{"num_hidden_layers": 15, "hidden_size": 160, "schedule": "wsd"}
Each number is 500 + 25 x the weight over its row's rms, rounded and kept within 0 to 999. Layers, rows and columns count from 0. Numbers have three digits each. The size before them is the row's rms in percent of the matrix's.

# layer 12 MLP up, 448x160, rms 0.139, rows 289-447, columns 80-159
098:470489502477511446540463493500484525512514517524490490486470491513470510475507485515475533501535536510490472532459503493478564530516461462492501428531523549516526495523465512524482478468517511531514521481503481506510490468514473530563523526
099:508522487549484530513477547560487490488527511517541496509505544506499529458522500519562499526523511490534458468477507483545497491506519490497476519462505431513505486509471490555507498517456501517522442490512477507490487518482477513498487510
101:495504492540478508517481486446487489508527524476504458475532466492469484529487513543472501448496506485473512488498485496453500478472517512504515513514485502483497494490503491490465522487486482468467511509494444509502504526468499505470496454
092:484528506503496467514461472546527503514480517480527485499503517465507492517527546491485511505487529505486480488489521494534480425468517483496488473543464488490519493511462498499485501471488482532510524474540488500522505512512475541492479455
104:526494526493493492510523529498527504502532497482452506445533480506508469512506510501521516518546529532536453487522493482554503506507478487481493514462501543507504502484481487504519486514465478503515536509489523472469503482504514504481519475
096:524465520514495460483540490529535485467489539514513536505495536513516523492503535487495479510511492536505523493489526519496492482468477497526462507523498513549505510513495501530513517515469525498474466462518475481509552504496568454474447535
102:503442502535477518535436500475525447476459483517515473475539502540501522491456519472509455491456486510502521508499495476477498505505510469477492477512515479491495520499497520503485504522477493529470522516485464544521443511502510480523494502
096:485472560469531516498460480515498494495493566527515524511498487478482524515491507506543529484509499526487503508498510510538472510519525536503510561513477470465499517522506526480494471478498471522490482535503581478470494543470506493485468517
094:527484478505500466521560512532489496511480488502486510515476477485499436490486493452513493523515472492496499502484507522490474520492467518502502535508475505485468480514464506460503500495462482471446483472505513495472501509480483488526495518
107:479505492473484533470473527552470510512520527480493472556467513491453522463519500499497531550458510515487497563519463476476471543513472512490502460483456522486456501491520530520522546516474489560518503536516492488444497487512524488498499503
088:485451480544502522484519510491473476490503447499477505494480503487529476555489483517503479452498502486537506474498514478557542503524494498502525522463545485478495514496536498551513521538439479517492455508475508532538506529485513518481540514
101:531523494512455474463515529468497456509515504488518482521478472483482476494461524478466489511507481510466521559483535523485518459466511513488472518517510471465523506492513494557522509475485523493531519485462509523489476511525506520514476506
094:519480488436507514494546508477524510497449526510465519519538506466503496473530466527478472523492506497479497539527503534506482491507523541494481506528494494516513483494493516484459491487490485482470507508537480504495467461513522508554469540
094:543481492488532542506516490491491479514522520494513508481488423533539467507490463493532526520480504511449510533493495506519541515489530519514495485542515541500519475552550480489509511491501496560514525494482457490495460509501489530514492478
101:474498521491525508459515473516531531477502487474513523522525518494451458464535498527487456505496488471470495445506466441407506486500488525547480497498498499479510484506446486491491481496499471534502487489497496516536502481499473473488505489
102:509495493502485476476521500471492519458481469533538530458475480496469476493553529474512488473507486477527469491491524519502480508515514530533477477547492505491493484504532448507539515499447482497542490504450503482517521483561527501483458475
107:483513484516519531491515500454488498561535539454518514497486502507490476528531502486486519515512485513489515505522490531503517474541558504468511523496531517510476549470443548529461534519500499492546536468560469491493515539508479518476521470
104:486516480525517520501462490501507509490498563469514457479523536464513508526485542488514538483519495462475522467498465499528512536492490523495480523498500508494488445530519493499503461483510506496509472531509444471517490538498518502544450478
092:545478510508565472495501506481521454539508527526493518502516510455521503457517499554514532514510533527520468470561488488462537502481481510494509505520549496484514515520493476507493508472526467525513500456502518515477555529514519499507527527
102:508479471484495509492494528485464491507482488503517492520485524475545524457504499498458480502513506486514473471500516536526502511512534494487489508546466535497470539551517499523488471523516524513469464519532533486476528519496519525501509517
090:543521530483479470508494514483541501490487508490473486465485496524495514494520487481505527496516478473542481482447465516483468514467533494463541543516499447467473478506475446495503494493474483478493519523534517489520464502521494515477507541
111:493483464538504514509489498518483490514533523489516481502502496519510493518492531523533521508540471493505506501507498462491509505556517471535463498497496554517505512480542506526497524534484522511489526451509472507499493488497434500487488458
095:510502528559498528486537503527517489509484481506498504479479481487499503505501486494464528472475521495523467492518535508495489511527497482471508521519461446502504514517530505508481541528513485488516529537513515470511547502507496544464473504
099:530449521550470497517507473487497473518523539529523550514516464488445474519515483492527493527549452458469530550481497459518511508516515457523506488506470512499476503514524484496495435535512498523487485490515513494498547515533498499521483490
086:463491515438494509483461492542540508513526520442449500491506520466561468522481529533517485490503504488501501539505509505494479500495543506499513491509510459503487468515495522548556526501463511506538469516513502489500449532479461474498475546
096:441509482495542508453502510437531499503486480488495493460450537491490504528466486517498469496547501500522487494464528530500472499496522553504496493502473529504473472498524522492496479508506495457509470541504473498474533516516521520542535484
098:488500531473477521519517473507499469499486554526501554479559518462527505497505470481498521490539537506494505487481494489509512497509499488495579504496483473524505449503497526505503469495515494491506472476517521541508467519467516473466497498
093:511493514542526550485531488486468529524462472469498501494554471508525478477497481501485501514481490458480480495520489495504477519501506469508501556514473513469487496480507526510483487496493506474493527495507487526554493568510507513532428513
101:443519500558491462468473533449490507499497493500486508505536546497518513498515504459515540504467512493530504496492501513552538539469517493493496511523504424483455461497533503528476528507485486472485476466528504501472530471488497493481473487
088:501481464461489469499565491483477515547548516540498503516475491499487475544510528457489555510473503493522487474527474520554511484499455496497488513500489480460488526540550489544455473485488523484497485451472513518483542498468493534494496501
107:481477494516494496494485487539480476518487522461513536462543454512508520510514554515536539511494502479533516455467501475507505551549476519502510514475491519497493514536516508507513521474487503521513458513507494507486503535487482547496499503
104:499540515490540502513525524505492576520508532465517479522513482492526499484526487492502505510490540505519493535498516487485482482546529468522516504509481479544505473512470483513504501503502441521485507457500520513528467451470512495488469511
099:531504489515521485469503513500491491472523456480506466527528529443509509485526468474520538483507494512495490479527489490561488485469490536517487497456489529530520492507484483457503508481507498500493490469473456468484516513494520515505502461
099:497482534488469483492514440495502499483505500476496559545496465531546499495522507519495506512510503547506482480527490504526509512524519468507482508489499498498477523464523526488506504522458520468497505525539496525509490520542527496485464513
108:500476491517482503500500480459533498451570507503487504520521519491522514490527504488576502549527477513495500545510492485426526487493475505472531517449557480505518427521533507501497537496512492485485478501523485476494472509505494517522485476
099:553440488482507507490518491477505482524540495474500490481521516516468508526545495492493445538512515512522481528513457493525507492458509531533493459483499466452468509483550478512515495477494467494498531497510489515477455543494464503498519513
097:525510507468532510474454507524535438485512474482491511526468490505494489533489530535484494481510522494530442478528538457487519528508533524521488490482473538484511523482493504502473503547534470476499528501486430540534545494498537496530487491
101:503532513524472510481520477468492508506515489459500445498525488492530507463481501501510521521482488482512493506520504490496529536545513476439508499511523471498481505510466521500510500495476524511482523491502530498460489518490525518480497498
103:472523503478493510487482485516533517452535491501507524507500492499503512524518534493523482476482492516511556473491517460522508521523473572510505491484483508499482499492464561558502547519518556503514483478529511517535451471511522484484467507
097:495482478497494541495489494507480463486504448455427518493499498557498509522487532474478473510479515494475520506496486500542540524513540521505499535515477515518512462511527498540493500495504526473498514450500477493523498533501511489473521538
101:475465536468497499525509525473484448496531488510512468510515507525507508502504529493513526506495518524536507485506482534529520462446440497465517530491519503553487494504495521537491525516482486490518464563499473491469465490493483468510535530
101:505502521531448515475494519499479516518505506493525484452498461548492469491493528495531493477474478500495562511518508545489477505478464478496529479530524467499506516542529489477499478505483535472540542527470508520502471484510502501503477526
102:492497531458532503473496483469532544467511485515537493464498492479511495502513505491467475507468468563498494468515478485455545499525529470453536493504516483512493477469500522485477507499518467460485494493456494480485487501447460482477489497
096:504484522461471532518483525474490569528514497515537514496518473519468505484466498548480484475440489461484495506518521487514480485478503519493512517519479532553468495517518536526510519536502478502465555506447507512490524512513491506528486469
092:486508457490472490486493529470505528522506484533458489507522516466503546479513464480496554481494481524493506473500502514500527449481478466491482529463504497514502499479481533486498542504534457459540525519457506505470498439539493503544462501
096:472474504483511498456493506504490474521464484515474450480531487501485522513535520508459464508465539470512510460507505493540499498512496480518480479518472508487455477499490536551457492535492493473471553470506508463463473517521518450500491530
105:461468458503525537513473545539487485488473534528458542504515497491505518517484530495524548558485489478487498517467530544476533514484471502500550547460456486521524499529518539529515514517536553457487494470501512495512498498479479503478494472
095:533464541484489454470445511520524457481515512484506534478479523503468481549493508499531509527488549531474504508517500521480481501469476531511517523462494468530516484520488474518484500477509509494490533480509483526518481451494532516512471504
104:515535510500470503547483497469492521509503514505472513498507486559504479445506531525456551510514468549487531507479496494489518476509469514505490504512489487509442507567458498479536479511510468482477487496497508515472541464512477489461514437
104:519535525483488540482493483502459493494493533539493498477516484498506506517488517471503508495449529525508529488534510503493526503546529532570532494552505498493477531502505484493503495512477483487486514529506504522514495489521513451474482517
101:524540481552497477491496516542508513487515508505514506515523530454498499520480465527525477451504479459458483537483513476525475456496536508527505489513472556564479473504495523535479493525500521466526485492460486507493481506523488483501482516
104:487509524477524492487528491521517501486478494526557517500502503535523497516548505481546514496466458517529560475505476515512466495506499502470496463515528482495531520471490536536529516462539495488494497520516501469530474498541488509485435496
102:520452510521453477511505507525494453512533512499526502498472473488521512530479517531496533505489550459535533476523440508471544528494512476530509499473489534528507485447481507518479463558482507531489479484561481503554492547469479494476463546
097:503481521448507440462464506482512480528511488491472509498446515509483467517494522515494474471520481429491489447471505498487522493503525509501449508489505557501515467499541458490483501565514466496512526461556504478506528506529506522511513497
104:514480488489463477502514495479481486522509506533507499500491501477509487542488510550560529522437517549482496485506471463515549506451492502480533515480584523525485506454488512523425510490507502476488498493517524536484486507502495532492518488
130:475470513504518473467490530521537465482519470495504527526556504538491512512484500483539509553496468482503434463472530524508481508521493477533515502525506545510483487436506501483510519522525453522487530542478499516513498469532512476486463536
105:537495530492499531509504552504486476495537506523484524468494499468491462452474462492481503469540488472497474503502529513512503495499512490488501479521493482519538511525486469477519456509519517456475539523491522503512475500508515469507480492
099:480510525492494483554488514457502470589497475483516473532508505490536519494464491518521477514514472488505492477525492514509478519521518488570458457530492461519559534466521500486502548485536495484490507495500514480496510540478534541485516497
101:514532510497546475489464442500470481494500512475530499526516531462536502458520544544492515477497507506486470518528485534469483523466485454473523535475483517517531492527492469500518484460552511513490481460507520526492478498511515484424540478
105:492516526482503514484474498482541505484521528549503524541507488490463510531450470502472511479489512543499504469491496517506482522469478465504491493477497490462504519500498498509526439533511493549503525513473529461521518545477540535474488534
101:493561496507486488484492533488540501513511519512512480481491539546501467508504518506482571502493469513522485478528513495460542505508470512505497507497466502510524468483452469529527485521491500481513522505502489549498489503470470491488535439
098:500470523531527474534499536472514527485504469515486512467544482527520486502538519510496494493494464470493471519519521445478480501511472510499478500545517518496508474516547508504486487530505501458514533487511518493530513507477524480495509451
109:484542480509497472516466490546452486519489496473471498487498486511510489521464487533490479494535514510555482478511500454518544494500491467494457552478510515489490443452499489478505510472497486445500533519509507500509477475498518502525505469
098:520512519490530508510499490471503555486501483424441493499493463495503464500493495521541482508506503499490555525472520522487503524490482533492500496500517513497513529498489490497506477525496498472493455504517466513470537517518545513501490561
108:489488507504489504513556459473494512488533471528521549506468475525516480462518506529506453501520507515497497481527537512483444526490481499509487525505517511517528514511473509529529524491497536497492457508484487517501532448500540474496531526
098:470487499475507478510518519504484510480502516506501470452502425542486494448472519522519477538477517523494487492521495515478530490529500532501521501478463465484459498489508494507518524499510530521536482485547489530504490522535512525477500518
101:486525465464463482574479541521489503486493504562454513450471502515527487493466534465455490514532513472543495496462498526544509518479490505511510486518494463494504470497451488484539472511466503544466514473519484497522531542500507463489496506
106:557495506520498483530495517524495519486517467518525494511484499477510495513505468492491521519520476541496517508541471488553507504507529540463465481473520516472515516472513529484533458503480474460544454500483494514484467511492502445506523517
089:450479518545516505483487538459490490522534519471492495519484484501507499510537452520517534487477498499488509552523522517448426514501467518501484470526504518504509513498471555482484496518500490497466473474527468484489448525524501505476483485
097:492500534534523509508502511520448471465478485444502525514500501459497483464471503496471504523471523491479488522461497534531504452492471465521483511569495482517528465479496491437530489523487512484505518486553471521511470499497494514483476489
104:528469497488486475449490522480537542449503513521484496479508502479484502481542528514547485455514517530523480494438528492501482515474545526496504556479522527483531526501471468480490526543514539526498519486495540478492517501490482514498476492
105:502537509488516505507514528425484459498507489511470507500465500521475529516509517447475504478498499524497521502537485524515498514520516513510469521503510462496517531517447503520486488531461532513530494518515470493511498494496541506507536517
101:520494526527524475496478545500530476484542545503487502508533536494518517506533483504477551543491526523488560531466507516509512507527509513493465463515507491531476519498459491546460471501469464466533485434489457500555486480495520506534500491
101:515479503515509481525515482493498518518465526531544473501582491514498476574497528524515516481513557520501503506471496470542430505504532535480530522500489479457528481496534498514509483498531545486430469518476507487487513502483491530494519480
100:509488496508499513551497513508516502487505510492487522484463461521479462496549512518453510502500480503481545515504488468502494509492481528486471531545536510491541504456532505518475464483554535491480493504489428474483468492476454536477524490
106:534485471516488513515505519506488488486488501559476480493547470524509447508534534524512476461520509528482513491529474482518470523490479535505455510502554513484492511507469457532535508494516491502446502503508469483512537503523522504529507518
101:475494474543515500483527467516495495533474552466494494483472535495471559478475529510461504546510539519500532525491510513491478509517530516496522556504524509524471474507474435507507482517479479479503501529514501491441538516502532516470510505
104:490505534510489492525513506498497494478506506510475534455487536526497500545510505481489499541479518474492537489474463522482545506509517476478521481554508476454487514514518506462566498485458497490505511496480537530501538501513488540477532502
092:481478501510482498478492516519484522522522488501483428500434548466476460517481562515530486475488503494500483496491471505520491484497536458510460478529535487473505494493498513526549500506512520486560506546494482524482505478531550483475502483
106:539480502505514493519505520485545476517503533499502465510482510477523529490521497529524468524494492510475493499507476556500485507508467492516489505470482489482476509503458456508488494503536461492517503473528537503531538503501543494512521458
100:540499496515487473474483503507475466519491488492510485541472531505489505484520491518498489459536520522471490520512507458483463520473528506509469522533455489512481465480545502455477487489506499504450501491472527449520494569520527571499512514
100:481493539503525510452502504507499506513530473526493492523486494471509503489506499504475513460458590478533497468467478476484512505499526486513483514465491512528503528498495480513452462456513474496496511487548493505471480506528460482501495419
101:484504517519516480447472513497564537484507480492481461499480471487480469461503513483510498500487555487495483522517521503510474511489508514503481506470555500491505520477502471473527475472465518489535521502528482494465494489486512530478561476
102:504491499519491488477523482448460482538509487472478520495534505499569469528491531497514488524513482480484476470475492495510489556517521466498500502510523472515480479527558463511482472464531524475525547466530498483513487459503499511509546463
102:494543550508477533546501517504531512538512478529512505505496491540510506497515507526524469491537478522441463483492495507472500505538476488537477485493487465532470464530500472465527529508526513548525532522475497521523517524486519486495511512
095:550467491502528489522493536475513543535516480529534496494554506543493462524495503472476519469481455541515494490548489498488551491526521473482449490511529515493546479518497491521486546535496499499504540498473502516493482484470531519503483515
102:522518555545496529506486512478477483468483494502496479477488489490522507545461502521515528511549475559503524503433496512502494498505509510503510514525536503465485488529464543477492465521486499453456469501485450501498492526471503454472512505
101:568474508507479517536481539523452501482496522533486488492513482475503459468504510499516493493512484513523510517473500534488514489516474507509489507529537474494551471504557482529509489511513495508449507492490540500485521502526437489508505510
113:478486505467472518551487499536499468483523477469515530543478484550470530527432481511493455503532495502500520476507466488473505502457494499436502494518486490479488494463499446488513469424462499512523503518473468479471508491504491483434499532
103:476497506501469515497497516517482539495474510474479505498468477503475492446519515487524483523492492502495477496491497520476470468482519489480472460471467514521490477487509509556495482514502511550528546464524524498505534519502470552467508522
094:523521508512505526497493538478468495516478504571543481480528494516488523483530487478486492498522498499535488480515497503482453507506539515483517475544527508528434517519506507535510547451506485473516509506533508493469457487515494495517506499
089:524482497513457513512492450453499505485479505509516439493488528414496488519495506474470458473531480505503494541513498493516549498433528517528521466457526536513494458512480463479474501496534492476500532455496477527469516483515526499491507491
092:522458512495533513479498469518515517486515505562481529506464478490533497543522481507502542516520504528551503539497462493536447497526506491504469502522474545495486497529471531499541531505492449538520535498461494485518497468490507553547553501
103:472530504527461447518448472510457505498511500519486532493492537412517536544505469528512513469492502554485497519515439518477476487544511513523537482484513529509495514542476487486474460490478510462476484488527495479506484443505488476511517482
097:526470465461476507510539461499476516508520517520519501514443467519491502513490515514530495480497467493523482503520482521463520480517507508459483459480504479529500503500536532456499513536498533520526499493440444514473527492489543505489458494
102:533509472509515510499548500549523522505466543486514527481461517502505470500486523506520519505428498489502548500480513520480481491461559498478495456467529468466531472495486511537496522534529465494495508507523508506479436503504476514459492503
100:560456433467527491500484465538506496476491486474508486507494486506458504456518497538490458534488462505508501490450494501515501472512501482516481499493510495459492436493498552503520490543485494516524491505549468506528508496472497469500493491
098:499520461534539503479505509476489525501528522474486521470472488455500491478502507514498536507517469467520514495499487483495507482490506485475503516551442529499522488489511484496508543464535487493500478488476508500532505530528490524483469489
100:552452469499506506501478493490506506527516526469534472506508491526484494475466484496476486549525465491477527508498494486456482557515507505475494530485487484498491526514469477497478513544472508511514490459496443477473510466515484508522515514
109:501549449454489502471515509511481528561461493489493453493472513477482475548512471511465513502548522583460471534524516495503499494471518510534524488469508487517499500537495428501530517475500489528467503538470474511490489499479484527486541536
102:493489495508523467503510516533485513529478486447508467519475500482483521501514497481464446508542498509496512448541521494558496464535528515500542528524483504506559504512512510503490492511488499478519498488505529467488507554507513506514491476
092:526499507471456454476544512529495509559512499491520511477525525498520474525487489535520517498504537494484516465492455504471524506514519490478510532455495510471519523481464492504477502481530502495498519526530515488482520456495487486505470499
092:499514482496501511508493525495517501423471531531532497463516471503532509475469511477550463469480453517506515547537512524496529470495475503490497469491500498500500489504510475491529507496511524432548497513497490535500513483490479508520468567
099:475462479483540510536526484468478481490484495478487533546461482504516465508507491488515450472518514500537527467521507509492512467530500499554497552502500509530469498519519469482519504472520483468464544469525545505514493482483462507503504473
106:462524501533462501515501499529448476508525503469502475538470483494525480511522478440512547527502459428501480485517508490534494504511478479457512497541498547465486480476448511519483530461523489445530512538515502510476513529458510483441475498
098:539470489511531439519538514469493490464526504526488471531510518518527543493487474525522500460485482537494517532500483539466497475471515504489495508460438493514494527447505480476460501507527520519501524479506494510527495511554520468507530486
096:483507550503496537514486491471493526512533548438548509524542484500527520485503449479529543495530501472445513482460566494493497505496484494513514487502490443498484502472482493496491532497545455481505467510503514534510512494519530506470498470
100:445517494460507494478497492512475459505456533515512506500508512510503551502494554501482502496501480468509485529500507476476494485487484495485474506515488520441513499504510512458466474505509532457575493559498520483512498462480471495467533516
099:464481542503494530483459477480506551530501513504495524461507459511524513456492513493543495506540454491483487515510505534516527474492476499514503506522505517523465468515510511513524472526510499511495553495497460494474479500485538493491503482
099:524462490553485497524493513514518460490464523494510500518467469468502461508456542502456514511500446454490507447492521473527485515436490491480463504507464487455474511521491514520498511471511508481527509475536538496499514516545527480520476447
100:527508464477501537536449497528512527512519516525537475467527478537483512499494524452521510472529472504451527501478479457492468533508467450449472485477467527517488486480466499516460547474501489494495473477539541510493476471534475500512508525
094:496529513509520470519463526552496491487537488512447516526481560504500469463460498484511525506479511498534499462512501513444469530495520506509493488505511523512528519485474493485485507471481471472508453514542516459471502490525510516480493472
105:530500512489478483512523519475492513454526569489512508533476475512445463514500517543511530533507476550447564496504520517521503538489470560536491541510476485477528472492520470492480466508517458481494474504497522503465516544475478504540511505
099:462514514493478512513483488488490558549508532462513529514507480529524498515511486526508457502478473510514490523554504475511495491521485498484505518497469499484528495475502502518469538519462468499492549528523486476510476526493455453477535470
098:482453535515446538503518487524528496482474543515534522557514524419492500550475526495534471503511488502469498490465510564501535469454500464512501490502515490456465510513479495539526464498526514501492490472454506522513516476474533475503468506
092:494447554515480512473515485463526511460507525505506450538523542506487489474465527485514522482528463504514510474499518527487515452493493511544512525486490486516486505459527488517497530467475471487535476515535541508539510504481465478484507506
098:493504451497470477517515537493524530505473533486487499508478455505576484494506530487490490511518499490485475505500472517493507468475550532512514535504510483524486466475461462508543495508494573542502527467491489519491506495514463533466544506
099:503527506490504523519518501532517532503512540511483513508527514484448505477493546487480506564519523505559502463515519509492478466534525494497494483512502467506527506498478534464478505458562490499510495531500495467538520494512512507480488451
104:556530501484487485548493547479524475488530500530474502512470501482486490511491526498493518507473464534487522545534490493471526515488509546530492474500503469501523515442521468485529511492478497490518516538498457503501528471489526542488499516
099:523501459531506492522526561517514505461540516494469545500530489507493505495480512482452513480455545495489506515499480479473459491538515516501530467517481484467481509497465513536491524528495531501489528532506509499553537536495490523486436514
095:474469509430510530533481505493502515496551473502476483523528542495512516502510528541499478486520481475492535510444515526496514479527501450514518457519475504460511514531483537512547530538504492523511528478495511519506487498559508472532502516
094:487490508482530548449469483524481493495504478526502480509500505460527488475455521470553486488537503527471485491534511472491525469514559497497546509493473519531502545521508467473518507492523487453496480481514449513471528492527507490514484511
096:498521499482509535533469469510504505491505473525504528471510489496469528497508504491526492499504492554507457493478530460502485497477517504506493504482526515545452463481471454503524484495505480483474508490507491520493501471513472498464487484
092:501487496480465526479457539507511501544505499492511476544491519479458548533487492463513516487488494516541497476544509544526472467464472519514503483494535506514501481486502534534469488461485516512469482504536510498517485496509551505460512469
107:487471491486519550561486459486457489516478493474532519493498500535478546491501489512509497516501496493494496507537478473528505504546508518534499531479531481463522522490485527473490485445509464447501521495520468522522505464501474460504490476
103:547468470484490491511525546497477492516498492501468466512469474511534509469523506469515477497503480447574525452524499552473508503490492510499500508495529496482488502524524483522488542520513513467531486471506517506476498512496483515512527478
099:501466484464504528540489500509492494472528476482543485525518520536473529480497510481494493519495489463503523489496541475511494491506484529542520529478472489492481493520510493505513526495514521539488509517512547477502548496500480514496456462
103:524472474443521473491530492502497507522493521468517496492475483532490519444487513487474522516536505511481498504455493479534505504506498478485492533468498500519500448531462528509460443486513492522515501461523483501505506552511489536520476513
101:477526485446480491553480540504509480510464481500456515535503495475531539480508529492510490492506491485487516509482484526462482502486485519511484534490530505454483490496469508493514521507534512526526519436502478484535511488519461476465518508
096:495501491509551528486523471492474502502491519479529455505490487477552532525510499486501465524477454496523509478528529473541479497492514506457513527521517506520531543497514524499493509508540486514471490526487514504522531493456484518470511465
106:483484435548485482460469506498511498500513514484490476468498507514462489520536496537510497493481527518504481497495492545523486491481500476534436489481485497498494543488466516482518490476548514510527496491465478483527544508506536495508474510
097:495506515515466523513506487520486490504475526484498487537525502493543488502471506492542489427502496514518535515491505561492532470482479503485529560463507510484526479493460495498516513492501487544501470491472520554490510524507486519485510444
104:499502490484510509495531504462481488470500579507533509532433492460500538521445524494518469500461475486497473527485519519474494498503541435533487502491473513526494510521488513478468495487530493500480506487515458482521491499541506501520465473
096:501481551549487507552531503497496523478485480519494474509518502543530480498547489524487557493548489492514510529444508490479454502503490538497483558508475557510553464521519474504495519522495518496527534485506492510476460484476533502523514492
105:484523481482485507474503498513462526530486563466482503494536518495519510497485503525450497517512501503500488456492502485513540506493505493495509502475503482511530489510501468477482508528536478532485501534474468545457488534499514537469523479
100:491488506494532451511487463479474492488475488518492463541521529505513475523531488504528532525480461512527433531474491518477476479517493504525503482480519508510432500509501516536524498529504497507473468510484487486499487487492480508493521486
088:471469451487500558507529508440511519486468472520501460482501481507504490480523488515473524490513504465493506469520519532441477485485497475466484498479490527476465479517509500509545535497488503514480491506483519490496494506516534507530475466
101:511555512509565482486483487524482472509473497523423532527490512473492498502516494533514476512520527513496505521521533482510522531441486486482478519508513495552478494566483536503466505502488484517527481495497476435486484504480490528485539488
092:530475499518495491510504511493513521482477506523466490500514501507494481476520523482484532500514508502455520454506529483473523533475465560499511510492433523497482477527517509478469529485463566480495477551513531522492463495467496476526522496
105:507518519520535505506493530519475469496528531482475472492542483555481528519478499456486488487509534435498529483534550500490502462512475480517478499508511500487497535441556478469473463488489510495509540494471530530473534526449515500472498464
101:530522491497546509522500538503476472459507482483534521525540478529482489462507521546478503516493488490530519512504486502535559474473488496518515527495483497474551520481495477480452445524496534480522509511518473504505514481479508468510465571
101:467459484461498499500484515501533534537500497494510494446444509501475457557489489510532476427488502510517496512500500508485493448492511525493480493523523471444533491473527529476502511491512477496535523520451507519514480522471517499494491544
100:496479483483472496519461492507500500509487551495491496505505483550508513519537505496471498453505508480535518483482510544455502469508461540507513507493529491507497506478527521470551487523506498498518503530480505472460525489476536521486516497
103:541472491492449495487475499460463499517507508547507474451487528503498519524520492501489579492520491488478506506486498471494429488511525522501529467504502457531498531521496488491482478436524476505494548510508475496487525469518536498497537490
099:507445483502536483531545460530516510519470491510480500495520513553529507515480507539495532551478513538456474536463501448512485504532503521480508512522510510530477460487498443473466479510501485503549519498510469496499488469465492513473522511
102:488503474507514449528525450488467501475454486495526543509506476505506519514501497546470510453478493467501473528485446504499541512503467537486548506474497484527501523470507495480496498491499556543505486488498493513502545497475503504511517509
098:502509482513487504482531528480489526515512494504453483516452549480528508491503497504448523468480501484475534509489523514536482477492471474512522493521518464492565514518496454547504517495520529495481527492506529446561534510486503497511488507
096:474533482463520521524500510453449512462534497530506486428461500515524493462529472532505495494501511448513518501477488548533522472534503512488490488468478492508486536461470470524493544496508500508533465495454516496538502520462479495489477484
097:486498460512485440493544478519467532513480517486481515483562462496504526510508516524493458513454546462542499520494442535468451498509508512523516518511453537553555506505513467523481537522473471511490492499497490462509497518478519489482503479
098:530484501484493480496517532531516486501518523510576509512516512494499491507504528524539520494496494526489545513523493470500509552491469528537509504518506498521514504538505543498524499520505495526518511509482421503522497498491565509484494568
107:516473504492532461497498496488482513479465510515568521553512490536528506453502464490527523543486520497513584542512489458507499514546539520538555494504488514526484478495533535492492482555485509495487543527492468501502456476491503464478509503
103:525541450511467516467497524485503518498520481479475519490502488494537497484513502489457498503482511473507528508502530510478525500492441485480540479446466488522497530443491510518496516469481506504484544547496516490522492519520541508495497454
093:487595477497510565500477507465505451482485542500464496505478460480461507470511499489528524510448499531520528557505491505476510515513495485521495500495526524507515556501509495507501492489492535496496519517545502519501441477502454496485520500
102:492529519469471484530542527473489521473522490496465487454497488473503506468499521475543510571482505548521537457481531491486531549526517482547546523523474515459458503496517477489508509530499494495523476503515484452475530493505466510497475467
093:480464497541508476529540481520564504486477525441503540508507483488522507537506480517484533519450520508458501487519479497520511522521478501481484555504474435505531499515500483479534486501450555500511503525492485502507498520457519474479516450
095:488501472518530497504462472486494485507558500496518501517501527501515502527500475478485547488485475504531506509488531521485500449477503516511534470489461509480523491488486568483531460544498511439510529476511505489465502467490536481502555472
104:507516504512478470495478547507554527514479470466504466474496540496518496468480492538496485540478494537512495466494481519496507488476486491532481515513460529494483501531469482469509495469533563497534505565493538484473486529473509467487501480
107:510504513467522483451465500499472454507535500521525515505490506521502527515535539500471520469520492488494506526478527552464478477528501577545517511546523543512484492503514490528541508492497520508510501487568473523517493527495479480488512515
099:506505511471480505463481532485505493442471490485560475572492523503500507506485510516498487485500488490489489517533481492475470539514502486523506498507472515503468504444528512495504479530544468438522510536460483462484473511459520510486518483